Each number is 128 + 32 x the weight over the matrix's rms, rounded and kept within 0 to 255. Layers, rows and columns count from 0. Numbers have three digits each.

# up: layer 6 MLP up, 2048x768, rms 0.122, rows 1644-1763, columns 192-223
# down: layer 6 MLP down (transposed), 2048x768, rms 0.044, rows 1644-1763, columns 192-223
# gate: layer 6 MLP gate, 2048x768, rms 0.113, rows 1645-1764, columns 192-223
up1644:116085134177112084085100133135053140145116093159124093152088138148139173105119144117140086104146
down1644:081159080084124080185139177174148125188097082123135147144109102138130107140128151191142115101184
gate1645:126151156116167173144086148084120110168083168099130147111132103105114078123110146115150087132093
up1645:106117123206089175185114162129111123114128158077127101166183162117147143136084142196117092077138
down1645:107125110171166149088098190153065100142155112157147119145115065126100127139136114147174176119135
gate1646:134178155128110061168095131122178065165096167117169144156162103167142124099146101117122171171119
up1646:118112072127139141119111136140140128122096141182102170120130105176151145166127115146126146157140
down1646:152117146153152182146170097103126185143129119111127183204090149107058143188126098196174147107146
gate1647:137114118171049168131112114118144176167169139133126137124149211114089152071135099166171184095150
up1647:169110173062108128107087154117086114106107122037173111115120128103135120082098147082111122167131
down1647:160102142189161068079175146168146110131151149103136163103056124111108115149127154150137155138107
gate1648:141127084154118144168119061148051097120105123054108169115149151127133075120086151129086082138130
up1648:117100093080105164095123184160110140139118148139120132103151079152098124151133133087181157103100
down1648:122104145090133125124125171141130164102125068138130141158157115156151137165136137092185143119148
gate1649:124151139095100168100124164154109062060125080090109148106130073096109144154090081116152159126133
up1649:136089135063132076178135117125171154156101121150100154155120160097095112077200060089107133101170
down1649:152105135096150173104128113118122146116075123104165101167132083116112084155086125132174150131108
gate1650:180155095158123163107159083120117148107177147163143160156082142143149145164178154140133156103119
up1650:149152128126118061148108121198142095086112140141099166125111097120125081146143156100148137152159
down1650:111051080108145104157210132100128089102101108120115178104140120137130182147158145136149144140129
gate1651:145222135195092136133165112164137159134192173083066109138108101119156114120155137198057101109128
up1651:149157123202184084105133115147105068147073108102106119099125145124088132095156093121176165140112
down1651:148152169116156096123175161148166066134116146088186098169097058133156132151157118078214115152188
gate1652:135105126144142168118154167178144089210178088075099131110155084114122164196123126152097107091079
up1652:095159094116180187122172117114147057128134107151085141119111160115082122108143122120096135146151
down1652:124136133176040127121178069115079145159173110064174110111133124111124093103100139118074146065119
gate1653:127165144119146119074078120091078106158097167155085149193145119117171120178113194173181176112114
up1653:168114150095077148155160130130088124127171086083119146088069104108181092152167079054139151142104
down1653:112123112076138146124069120153130124113115113119148066130148052131162153101127221152148139127097
gate1654:164110140069119160135138125124065149134118116127110142067221098181162119138169110125107178148115
up1654:115092139164166027155114098164087145134126118168110158157081097106117112145102089144122084123116
down1654:049074167099166112144145136131159170154099085151119125099124117096134057080125091087112116158163
gate1655:095127147110138139120147088153143133159094069106107128111096187077187104104145221107168187155051
up1655:102138172206118094111119081147157099101094106162093105119109110137176106123123146106160129097103
down1655:074114129115157161126157137177139166117128128145104132183151071093084159168150139145103201067078
gate1656:155098118134073120104114139124146092117109105157137131164130120190143119123063146118101092138125
up1656:137105062160148161124090133171119143177167093127153204098181057125165139152130148112134166073095
down1656:191108148083096118119087133129101108097088188139160132207110096142130129099046230108151106149116
gate1657:157126174116133149176071116091190115116153154153165148135110145157125069166106164121147193086134
up1657:088122127100168147169087145108139123150172155123115133141146120151135042042123156109125183143143
down1657:162101189161156163163133175152065174128121164165122117154153190129181192144131156130103124110142
gate1658:188106133111130150130118098166130082184119098138163120086089175124158161189112124154205156099131
up1658:090084139123103138133085139130093168153121198102102160096124145144122089141140119130079150169051
down1658:169117151164186133142173179150067137138173071099123165088112122159170051135127103115128172211059
gate1659:135155127142124125150124085108106126116092089122097138150110163101139063138117145140121086113117
up1659:067136142103138109143135154133094139164051159158137169151029139064096150112127121109057149076168
down1659:102101084099125114124211117161148077114125151120092112076172106146105066170122148067088086114107
gate1660:142157158079143139127124117097074106124144092101123116139131102125158064136120114108157138095153
up1660:195137130140122152109086142101154086094167132115141181181084152176196103156134094105065129109114
down1660:100133161117164189115131122128108150142127133122127126109133121115204112170116141104175066123148
gate1661:138087142099127156120148084166180129189109193151149133113149178105137129116118095128201128106120
up1661:105166150117181212160109111183081064166185151162078143105135070135142146085124129112156121145084
down1661:147134121162106097128092124086073143115115179147161178146118166099165115119136205123155140085084
gate1662:184145133157063200126134090087117123138172147093071116108146103146086143130177200045186071132115
up1662:134161168025149055211065157111085089144114152145075121139148121174140158107134135083118109122143
down1662:231095142105109112164115108079148065094148205132120117188142114135084131129207167071119187086122
gate1663:134139138192101122128100138163121146129128111136135196135096196127141077085131167191155067130086
up1663:142128151106139154088149133124143044181131134117090142163141095028158130145200105152123151088156
down1663:066116135088139200159121193128158177099121161145094133127166160201087128170120141104118143157149
gate1664:101148130112186076076081123097151101130167118102138167104154091153124129136096100087170180097102
up1664:160167101092094154131164137098120115111108123126141106111123138081094167125103156172120127123125
down1664:139122147056128070122128125134127110113147148077136108134136157112147121225102138110099122075102
gate1665:104187108094091128150112152114125169117095078091120150144112168148140164155112143107148103083146
up1665:114120212115139134135124071140163087185118181150147050140160163122112134078194082158106113104083
down1665:075055155067091162105097168098110108134129140119139125122130107114117215157181125155113134111119
gate1666:150136133154147093106131133166110179037108090112168134147094112087081109162110114135127130082130
up1666:165185148123080133079173135105100168102121103131121181167102081166150178136128177161167110163094
down1666:098177052183132103081139179144142112139154096132128072098129156121094173155177156135109088141123
gate1667:107146050103162097110185124118179180074181173134184137094101147082090149162149114091189111109118
up1667:139113080170133092126157186115146141100075102096063175181169165089096193158144115115110096184169
down1667:081121152191051094143070106131113158125096135068140125116191117122098173142090164068099141136189
gate1668:148096063052134114166151113132152114142161163161120141179184087077102102100069115139152078136104
up1668:205143098138122147122079148143157082160142085098112116127141116117132111125123119177110131143149
down1668:164090111111094111106090140145094048143112151092072083137151118170144127139137144124149098145119
gate1669:076164106131113108136138139160185086099142131151102110129153116162112173122074100133070107148124
up1669:104159144079152170076112156086149118141189096123151174131082130111095133127137058076137105141105
down1669:122168112122198131136126165153166120143227149151131142123165159115151169126146151161140118160117
gate1670:068147096143138102147121119116157142107159122113132108177057115074147189132105095132128160204135
up1670:157166179130141118120097125114136198126143095143176159115159193142139147094120149134204107141181
down1670:113179134097158168102178112172126152142161159102120157133122067118139199084164167145099098083126
gate1671:158147077114167111116124142131154086106149182120052113129095091173168135147168207096128153118103
up1671:099106162135091126185117102136127133090126142121058167107130143084128083151147138212109132162139
down1671:079136103099080102113093112153167172151108150083136149108094152130057147110135103124125092163127
gate1672:133183101112102097137079139089093178169164102149117138100098135119132074090106111094166144125079
up1672:058075140155198110112202076142095099138038132166156140121084095140128111153191084132103172086134
down1672:122067090162233183141123153080095143150148118139140138175133157111104160144069157126133120134124
gate1673:112150141137149124129126105157135078115120115112149105133063080152142120145102120130127122179118
up1673:077185086102138178140189164069129150165072134114062109169112131102161176089115160136084119166143
down1673:107178074090156101135156119182051108049134134103099138131067108155046158110116159127091051128094
gate1674:145161151102070162133151136152117151161151104070188104151154152147122163133139153188153125159137
up1674:102113144166173117163094080148120118136109122126147216140124153170117081149124119139083135136035
down1674:168109097106171131118106132117090128191145130210091109135149083174154193158156159152078129123107
gate1675:146161063093126077147103122112117172127105105101090099120138148113173199105136097165151092154172
up1675:061091100091147137194103095189092134034119074103087169089107155152101082104109083147107126120182
down1675:138190135132136143126152195184120118094112101038100164143166135084152099174134148145197145107113
gate1676:139098142149109132107126128126179084134130079163129169209056141206136097131112142161098123128105
up1676:170072124128158096154087130173148087172122150116117179110113075114136143122127159140101116159119
down1676:160097145145095157101117077151130071094100085168066118208088067140075110110066158155137039106073
gate1677:209142089154176154100141079129088140129124135148144183081124121120125182180136153150136128162068
up1677:188154125146136125154130137135076166150192160103126084085124125135135051088174176161066111147083
down1677:115140161145167112135110117109081119130093118166113072069088074139128108086092117123104167148104
gate1678:124123169235119145118169092111143145125110154122086101092130129093168150114104148166128120152142
up1678:168136128094147119064088138139173048086132178175218120162150131160115104077098065149106161171164
down1678:143133143084113137077155113120171101077165120162153127155128075141135116138114077077136107144099
gate1679:101126112112111137089165134111166146177145101137141118107161073165199150059118102102102116101131
up1679:157185112089128151149102111113089109137091182128106105111136119127090153135144135161148134181131
down1679:142079167119113086096116107138108160146155176131106147096150093114101129143136125074148126117150
gate1680:093069201077123114088158091163106099194131185157068115148177137129099125101130153089111182109102
up1680:167072147162105153174098110147137140183151115118139092081074170151107120066122097084119075197104
down1680:146150178083173131040120134111196087179077191102065107087049098132131114144154144122069174157088
gate1681:102102132129163098093138113143089157145121107186154091145111084067173117098137156160141075160151
up1681:086093173141207135052136160103143112162125067124122112172166180161125100142095170146161195101139
down1681:131097101101092099075094136153084147131055128124123111144136102091101129128150124167139133109173
gate1682:141131092194157142189116150121092088133103067092164063092090076173122140155123141098123040070090
up1682:151158084089142199084078185166092153124115064112173150149179118158188168151182124104074075103111
down1682:155140157108161101129129155108095087129140085084123100139217129139115165097143153136118163118132
gate1683:135094043110091109118122139177113095155124131148154043121164109052167158188175141150154096103094
up1683:117137134111083131163154160114120144109176114140186154127122104141142143123186068103154117102156
down1683:111133143174112151191063096097155183119097198179121159139095196008125149098058107116164072162115
gate1684:119129099119153125114146115147106138139120074093065124161109104133095132109095143145083109142140
up1684:141131132144147105078172076156097143125135146201086152109176159211116121078109142089124138159146
down1684:108086115103187109151112138151147135145097078121170160112129145100153154118145124088058098183140
gate1685:073142151115098107139041097151160118179150104074104165108111140180117123162091088098120065140100
up1685:138149087117112144193078118147107139075080131154150105097189141113131083109150144115185107133099
down1685:097121090145132084179092108119160118062116140122104098110117141081148154119130166130121098099137
gate1686:093089080124175150139179146103131117180100135116098114128086140160104141093131067089143195161122
up1686:131095176109129057102121144124107155144068129087104116077047102130153136150166169139119175185107
down1686:169166151143075125094142129133155118103083151147119141120140134116103121126143176178109195085146
gate1687:161191119134148123112112156141138166148119212126123088166149088115138103122159087083112144106168
up1687:172157115118168105124128101131117136163111067124115113113091158184169178096105132177157127115192
down1687:089151097081202138157112116166094106064091127138166167137149177088166096102057117118152119140118
gate1688:119166170066174121143102141146137086150064111181102156080142197107157162090140064143108071124094
up1688:114182126096120113088139166140124089147077125085104136202139174090126196142103153170134134111174
down1688:135136103090143115130118137173125165150143092102114129098145115176141108123117116117161145185133
gate1689:152117123139085125115086080205128115128120114076119115133156114077078159138136069091110123128193
up1689:125125126174144175111073146136161153143112197182163125149166136150112183148153167079120113093129
down1689:133145091102129145142164082164122166155082179075108134082136106126120152094141141115128123126111
gate1690:081129153115128105188121110108061100135121172081153134125179141155177134122093091096190141104186
up1690:112171132155125116140123133127182128165146123119095074197104143146081166107107130148154119161200
down1690:137106102100089133141147109138187124132143209167137091127185118125185171108132141170144119103109
gate1691:111152144130082140159139120093121163093142104139153127110165104092158150075170115136103068133141
up1691:152173162114131108145133016158118148135081152168146097129133118165139099100128129169120088126152
down1691:167044088113171136183096140173155139070148100071094126164064147155142124189152092145135121183097
gate1692:136098082084142179152083127135106169199113124099085111131128119090155126144144133118107122141154
up1692:101099125127166159126074117168105122114123152103093107142171164198172071158139122161183114109198
down1692:077169180115077160154118087148136140127224151098126135137088125147115104106055154144151159124157
gate1693:127161141146165061090170156084096133166177098126121101122086196121132135154076084127114060143120
up1693:135152181131119155134157118092130090121145071121117087177136160102112135058199124124099176112112
down1693:122174111107163112110149114119124173095088131170108158091113130151113101127111094129120144152125
gate1694:137151202174123123085147120131105080105163145092068190144130131141108100192122093153105091179092
up1694:139190146148155153125175140128192115123114103147137149145078168091106139102120133091130122125094
down1694:113114124124097147125118153109127135148134152098156135114104145152052104130179020113092099127071
gate1695:166126111112111071149096164178154145120163089140135123199169139181132115129135116107100098105107
up1695:125050198136122121157140104096158176077073090093145118105143148094153163105084129151134116162167
down1695:132118108171132121141072159119151103141074150137163114096098143181155104135154128100172174156109
gate1696:093136057165070146144174148134120155113152163107076128143120159086070081099131126130086105183208
up1696:115124112111137110128122131150141169098089132098183153099152109140145129075179125125183092136046
down1696:141053123160079120128142153076105146081185178103154101096127161167142179137181137135119112114142
gate1697:113131100102157109083189141159132154052161129159098176132133101139137140129137155141086118148140
up1697:122116165128178115133078131105052159170154122056137107122136104110105129121082088088099087111108
down1697:077107045111114083113125116126169089122126136108102137135109062059130076168132127161085023094128
gate1698:120143062187131142113169138116043167137171154148091123157136117082060139150114089150141178164113
up1698:108170185075098142106126110104124114062088163120106131213151078147167099171104136160136060112113
down1698:123148194113146157121072167114148126163127129134125131103087114138123202132144074140166108179142
gate1699:114127129209087086140154072129149111145152134186047102147130124204082207173082169150080135139082
up1699:165132138143154128146092047112156121132105163100101193111112088125117103087138101152143144190075
down1699:162140091151160159080116086141113067105052150099145110170126181161179126095102119163118097044162
gate1700:037136136163081108188073093117144115120124103106122137090129100096160114140115137140170143160173
up1700:120131144068177138139196135095117118086160155086123134117149139131102144146115095117127168117121
down1700:102064162046128151153082137149119112121081152115097131141122160058120052114124083134149134153114
gate1701:152168082137126098140180109092139155116165096115165124123173141114130193139104155197157155101166
up1701:127148127139154129127100192091114116112150137162124120113160131163148112106074114124069148129079
down1701:105111169118133123120140143147208170017127117137147126233122133097131133128126079130110169130145
gate1702:076091066112124125111161120149166157148107183163124137081113114131116177122091155153107126157109
up1702:168130122188058107102171141112146182047089084121076114175108146193070108103102097093113133113121
down1702:072177124110174096137130115137141183103121109141099141105107111117096151145150139104156148104127
gate1703:129079217118158167173084142129145151101173150196110085130119153137096215113167094103085115095197
up1703:089150161136135093067049121151142181162108136162093171074127104151110157119222172142096053147229
down1703:149122123129156133190056127140100093156170136112094128135098174097124122118107153103143083116164
gate1704:112143133149141090156087125135148101116118107118144102138157120095125125080151118142165146147113
up1704:102115125131136091099157122125118121102099124153105082168141199118071115125097154179140171136124
down1704:180109144136109145102150153124131107097169103097155086112111155124097070098066171120167137099161
gate1705:118063131144118145155114125187091102147138176120123173168181170109115142173089096123116091155120
up1705:124152163126147108212093151133087104094108145151143116107128153190160080117126123152087111081133
down1705:141117089114108067125159087165199140183113099130152088107127127185100113065154081133112146123136
gate1706:110123125178205123056133151196095146145073072114112118117166136113099102117144089125160143154125
up1706:138179105141129152122086143171111141133089145118073091135084082083125173153141167149116165125058
down1706:089125097100142176134160111107048093133145112123101097144159149123115117169153096136151195112106
gate1707:160144091111161115148084162138073117103103090107131098176130151105154116084137124167113116170120
up1707:115097099116135161148137136136121088147084149086146139122073203145174167143154129161146186133105
down1707:166087085146132085169133167140153110127214199131137099163076139150109080151166119150146131086117
gate1708:177179102116119124147123132186150090135156117119167054112121169169069134122128079141115196079112
up1708:103107082136101124089112153135150168147178154150080103175103151123151108122169196102112198054144
down1708:123116140088133107148149188158155105117141131105107089131139095138112136099100105127159143083133
gate1709:144199067087164130182120150079132123183086170152092072101125141174105167193131197109081059151084
up1709:128186116167193126138111126128104149140149128140078102193111161109164149127143130106162096119112
down1709:095111134056158128133179152148124178106165182153107165156185126159098138113049078167124151118166
gate1710:133103099167069151150068159163117115110145130170173126155128073125118086134143109093165128085116
up1710:114140090161099088179170127211088146137171117067103125159172158149106116091145180108156135166164
down1710:115136163089135090136082152106184095188139110082179127170146153137142149196145139134142177149155
gate1711:135142132128130188089080094227103177113094158175092133124091128126173102085111101094151144145131
up1711:106124121179078106143146114084091121200126145134113071109108134119101093147136067174131142151086
down1711:151188139182160156130125099184120124154157141120155118100121130124114118151152123116103154094107
gate1712:101120168169106114135118147111135165141127132116115118142155128141170123163139139095157189129126
up1712:117111114140179174132090158103087162102110158113071108114137143088153116130104089149096124109094
down1712:123122164062155200134152180060150132135108122106100098132115176146171110166128116111146144130076
gate1713:142076148086119153105121112090111150110101160122178159129154132128229158073138071155204119110145
up1713:182085097097153124129149097133162162068117138133127159134164086101182162107120160108156087093097
down1713:173124111137115149164098111130154133115133162139138125134172174098102088124104116107168099099075
gate1714:158160131115120144134147156127112172159118108083088185078094177110088086124175128107146127176140
up1714:143091176127104078181110127128109180110170138112125109068125090121066150079134101155150180222188
down1714:131095122141130115176134079083117145129119124137120205133125108155038120144152145145083124112109
gate1715:101073090156144210156063147113131070141122095131073117123083114163211051079163140153079101136144
up1715:102101123066175145130177019157151101000177171178098138089182142094087196185151104141162169151114
down1715:145135144100137127060190164129116170006143096138127203196079161088097236119113161164120148101129
gate1716:123153138158116129099150177150148149174143131143122165149184202121116143137149148122131125122134
up1716:176193131132183160123113152067112140141144091156129179084148143135120147125154118132135116114174
down1716:121132176122183164132066120119132174153150166130104117137160122145118169166133150190100133182126
gate1717:239104181163115100184134081092127167107134097126146117119129180179084092131093168145117119150125
up1717:161117110084113142113088134185196117125126125130147125170109141076135133112189161048158131114205
down1717:121167165111105151102107129171122106085137098191101163129147129132144155120127137145157129109142
gate1718:094130131087076143149145131133100105137130154160158130140225048132163133115136133154112158159123
up1718:183152119106104133119168123089121137102169123160159133178047114097130085100126132132123205121129
down1718:201136156149174104119119121075176086182148125102121154092179076155133090123162128119102112139107
gate1719:110117140107146147093140123130124129162114124093163129148144126133201082103141190149097159129123
up1719:129115185110157111090118141126142154127134153134110145121142110151143123113131129156138190123117
down1719:118158127116095159131119132085111159127155153153122112175163109167085099170105127125129161168131
gate1720:172150158137149145138123095062200114139144156087111106129143121139125123127116123116126154147100
up1720:088149090183135148107107164164103126107170123093204102142104137123140123108135092135165127143177
down1720:214132155127077138120122121128141108106154173121152093084111206146145166127122108132140148139130
gate1721:126097111121102138081095115105093140123091133185084086133216163116115092149145136109120095171155
up1721:105183121110132140107088146127122188152215221090165113103133141085133141159100095129175145093148
down1721:169153142125126121116129157135112130165045180092115141067098127102121110140102112132187135063054
gate1722:133109147124130195116103157135104148165161069088083115135075124181102145169172092093163107076110
up1722:088186081144108114134142069191152110185147117138113139163103132196065167133092168102131079116127
down1722:125197114151143158123094144128142097148161126120119137071112111130141136133130118096094058073158
gate1723:088112039117115115129134160151122074095152140109098169078189141161141160145112122191114163145140
up1723:151103109140131174118152161053124148167125127132118080139122084090088117082030117154102123070141
down1723:152113099148130091096117181068110172133158117127135074108140102123083154128157079102107122115151
gate1724:167100120057130053148113159143129140129174101095147133102185136126128165100170124123139171171075
up1724:165158138165090166120146092120092105122121137107147086107094122096137189130105147070134091060118
down1724:118188154095101133093151117154132093085132182128197138096113093172168138146085099163109168099126
gate1725:162100122149195105141134195145109103109117184142112055134094144088123149159137112094125156142124
up1725:129140132132130131119128133142113119152165136147152127100134095065110123109152166130100126185103
down1725:154120163132121078103134095158080092104145123144089110129150099122126137146092125104125110080122
gate1726:196197134095081095127072095125132150107166089154155177083153097101163117084144183123104172134118
up1726:181165178074186102138081141140151189123126080109114114089106096171179129135138093155063130126156
down1726:182129081089118121136098101076153177111161106119143060108160100147138105103111105112118106068146
gate1727:135131098140114073129181103102155176099127159149111117156124087081158132138092201210118163135068
up1727:156086132188098115116078118153153144166194128084101143110141100128149191122079103108053110097168
down1727:124154159148127126066138135121111217118083079144143162125099178107181135105119193179152193117056
gate1728:142119145143143123171133094161150106124143146119087081108138123167102148130122095128098126152111
up1728:131075102107189123156102107103148092152195204103178114088138093108075130144121135080139161187151
down1728:176134156128106187169111125118127083133167160178111106094128154086172100120160119173124105115133
gate1729:155106167143113139143082195176102131163117108117170127133120137115159138136099202161082098114074
up1729:117158086090164146068200148075139190105136109167138088194102115084108138131170071112119155113145
down1729:139154123126103137138118182195161046150185144153129167137129160115123089151168121102150104108110
gate1730:101170120064092092167105114146105063170119144141122111194135137131154158093135164128131131119134
up1730:076110122117125189038179049198146126109104161147141136096100114127157150128130100109150166192154
down1730:119137144120066184158062170094119101125121142130174154112119114082068100135118133151094101101124
gate1731:145156170130104162157107133126092149182118134052184129078115156082160053074191125129143156152140
up1731:113188134183126193113200118128151160140087160145061156127181126150118109116175140104106145111100
down1731:132121112110150106068155118102097137139165129135139100146107125119100149116103140125148103101083
gate1732:085108172161094137132156148113112137128118190127225181132115139156127120105154133179099110095120
up1732:109085074119118139104155136120138073108136107076138146123161149223125109099026082071151131097109
down1732:063069149169152083150072088130102136122111103107103154142154176116116109090121101168165145136128
gate1733:123167114112101127092101159127128107115101136113149137104136069101069166063175146111130108106156
up1733:144173119125186136147119135174135150121147130112067125186086099115135136193105166136154192099126
down1733:090096152104171139127178067147123141138173109084087142094084128116113181129216097123171145138135
gate1734:125083104079164116104121144106166133098110147161159180132081137113109139083138132069154139096149
up1734:120138114119172125148113127079168126112114131091202142134107113179060156122132120076109104094143
down1734:131130144122129101163158110112187072078151124145111098137120095188183122173144145142106127119114
gate1735:190143117141168121112150173113161137144103130140161088153156087079125133143167089171146127124123
up1735:173146091138105139161137151129125110135113161132184150165091086076134150131167050122134132103142
down1735:134105159165149175126119128138152082150152133141146127167075146129126096093147172182131138139100
gate1736:133100084105089148153116046101150108123122182108151082129100219158183087163171134105108187163159
up1736:183124177120143161124139119144117101153123110104099096151116077127121143118123133138140137106135
down1736:090059193128189180128072123097166136137149147144108164066119139119144145136140149127151166047093
gate1737:119141066081177141152107062162127137166146164175155092080131182183147130147112115127132190146094
up1737:101142154135083156146158196141111109128083162154109148162175111094127124067085100194082075081121
down1737:101168102145118063091058143114061152119110190081168167143092134111122107115130101114130095172157
gate1738:161158097115140117050170155131178133132146188098154162137165130160133144175153110087134144091150
up1738:074090102110110140191121121156100184108114115097151097147133120081071075114156127115130191156143
down1738:128170084135127130158143112136149139119077135084112130126042173162157086081150141109135196096109
gate1739:115081108152053115161135100128119158114204149109117175169117121128142137143136144087131114097160
up1739:136110112126133135140114135157169168113138117079093152131143098127172110109186150117116140171145
down1739:116099147082146149150137122096176140103090163123121119112136126171140125124144124105159181140148
gate1740:101118145234133156072074116075139136087164144142132095148121145119138099132142073073075109099211
up1740:084133149130116149186070152132070134127111174110106092159119110096113092038144123106086188075142
down1740:085143168122106136115107173177098122099117140135155154167134143135159133173144146105133150141125
gate1741:141109128170142084190170122127160104096113074099167181132113133129122178098124139117137136159087
up1741:092127135137116094137118122117155120127095111106144140133155104113111152141080106123185166111088
down1741:084125111160128082145163176138116142141137152132128147123109117105134134097192107149139166180125
gate1742:100141115153120088144157150143149080143102118136125144185113133132147172166084129045172118145118
up1742:140091063140167061190108138106147103138119083168131107122097135112186136155078124116139125184148
down1742:120150077226122150174091149077133112132088113133095126120123112068113094155168097176125156144124
gate1743:168168109159113126192118133072133131086105126145146123082139083135137138128119127129073130116157
up1743:143166122105111140108160151086119105174147136099097094143181143150120138085078072153107119097109
down1743:109159125160139145097101114097162161122135126126110163145125111141115093102129089111112106128104
gate1744:132150153194090137172137189082150130169133145125090186143131191157115098188168136077122118140093
up1744:129118115150089100128117130112175119125121092137160155127158137137126140125141106080136174138114
down1744:176188152145133087131080144117086139183137148183075116134185168091082176133144160088161132145123
gate1745:165086170094104167080108150109118145121068091125112153089098104121149091172094166161124140114110
up1745:136163144152110147176137120141149146121104104136120159148141175094070123115096122150083129191167
down1745:104068124153151158212094143189128168127139154109141120045183105140125133163107165104059154077102
gate1746:137155070180100142170107026160106135047080158101102137158105137119146138117092228137139124123193
up1746:179124116175132131152168085224151156096120138126154160121112128104125176104164102138171117098156
down1746:124089168096084097117145103096140122109163130167175122125117144093110089154113098119101094150175
gate1747:171081119135129137133138141153118098159174108142107090150130175147168188103118183118161157077165
up1747:139167148105122163134098074074134111120135108084104068110124126160121137126123090065096122127065
down1747:112094110098112117120140154125088096133119117129104108091123152132084117180153111168132127182110
gate1748:130159073142130139102133116148101178091180048142124186154120138139124160136152152117116131154177
up1748:170170162070163112111157112153125134088181080102057133152125136109143106105162113149135155137136
down1748:158078139092167132119168109128116140183132102166148122102051086089104185120102066180088162131144
gate1749:130090058157141137107131104164175127139118171050110109108073152166113144089083093113087115146088
up1749:142146090137116128131151065120142102075048111114105098133116155117127118164074182168156141119159
down1749:098144181135073132131174135128115165059160119139100093137149101117114118148107140141127081165156
gate1750:080158132142172140055122117104187106112136068091072126127155138066062104210101123181211113153148
up1750:093113132129098115126166052191074169131126110128140142145134088131162129123152095131180069137109
down1750:169136141108098151112173135153150065152119141149068117137131060114169145100158177116129102072197
gate1751:153149133156102130093086157174100103165067127143118162134094116165141111146157135096148126112126
up1751:085159145124181136103140076137118159147143097115104149160135173147142153178133119167152164088169
down1751:128137145073089109110095100138213111155163167135155120150154112170151133080111158142089173107105
gate1752:177164094119112110123080143145124104131106110163135060141115152143101097112117118133142131131050
up1752:098071140134113133083142142130158152167133108137156136070091079163074121196145114111134150182102
down1752:088136174128138092065133097128201063143134144145179110117159086152121047177162133147119163109116
gate1753:064120150241090186079096129155122234178091157109153215151101164140110068135088090130181173117126
up1753:061123188144143177078111128211139157178141183045110118075192134108149131105057164138139114085121
down1753:091130150099083055114122156145155104168108087139134170145120132101136132148135130159119121169102
gate1754:090128161046113071149125102150058138155162156101095137168125115085118068174169189165134103170163
up1754:055073127152110151129100167118122162156093156128102178161122066074178173113135094195164112122131
down1754:123122130120064128138084131139151062150113146123071166102114056172134150123098174099140111148074
gate1755:164090108148115141117119118142153125115104148135112165170149133103110107160101140128090109155173
up1755:091122145136136121159088123114126129139124122208126135136124125118203154109118135086096205117126
down1755:120149122114099098132119160156159156119175115109089127132168109071091098071096103069182147062205
gate1756:150084142120129101160165115096171146180117151158113144152125176098075134098145133147146100164166
up1756:153192110108123108080146148143142124127118125095169090066128123200148098070165121084121139082125
down1756:171146155138102060090170170101124129104157161135077143080049148098145154118121141150114158124116
gate1757:131106180122146136070089130162163135194070211098137089050155124110162161144129175149079117157178
up1757:124081131195132094095105121110140128162113115108116155147123146100134130134181076134205119121146
down1757:206162085093141152159189143104201188116137187136144145097125113128170117173156066160099160133059
gate1758:127082194107161086154173121120110197127118080143108095107128104092145157117087115110150107167061
up1758:158159087132117087164207129147178097124131113149072180138184148131113152163134129118173145044114
down1758:124105111123170105178116143168161132169091108121081190189148135117165061136113179104180110153098
gate1759:068104099144124168132097145117127132206136166151157127064169155098112162094126117124121122089110
up1759:115096116128114166067167114080150176185111132210079115111179190112165146144137175090181133111091
down1759:102103110116130102114196168152149138172153055122111115101108136115089102112151128138169111135107
gate1760:098214197179095132120033110163144153094197091184142140127075105170162118126151092206114074070094
up1760:153108159109124096082122155126067112132073101173138096081143147145172102146070173133113109127130
down1760:126124089128109188072125189098084164093127151103067133081112147120126085154091172061070140144059
gate1761:149068163094136094099112115090110122112197136176135130147106123148177142055128107131178134139149
up1761:136143106129175075130136159158140142095179116116118108154142168091189177112114178160101167146152
down1761:131152131148148121096135070149094142137056113087101102089114121128107135128118100138133137160091
gate1762:135143122073115109134127131170163181205118145093157148173120197123102122124136126120197118063171
up1762:072130113134192169141136134141114118216139123162132111079095139031094100171141121121094105153161
down1762:128113146135161114159146160132148171122118118165142095160117139139149144132135125133118102092114
gate1763:109133146028126114126149118179121168118137152131130124110187093105096103129079135143084167134145
up1763:114145149191127165153060122161087128123157146108144144096139107122130149101083163128101171149137
down1763:170128173209135132108155169119164080182028125120132124150164098132168135045141076152182166152083
gate1764:087185146149147111114113132116103141139136151173202160147122137185126181125125115152169081060109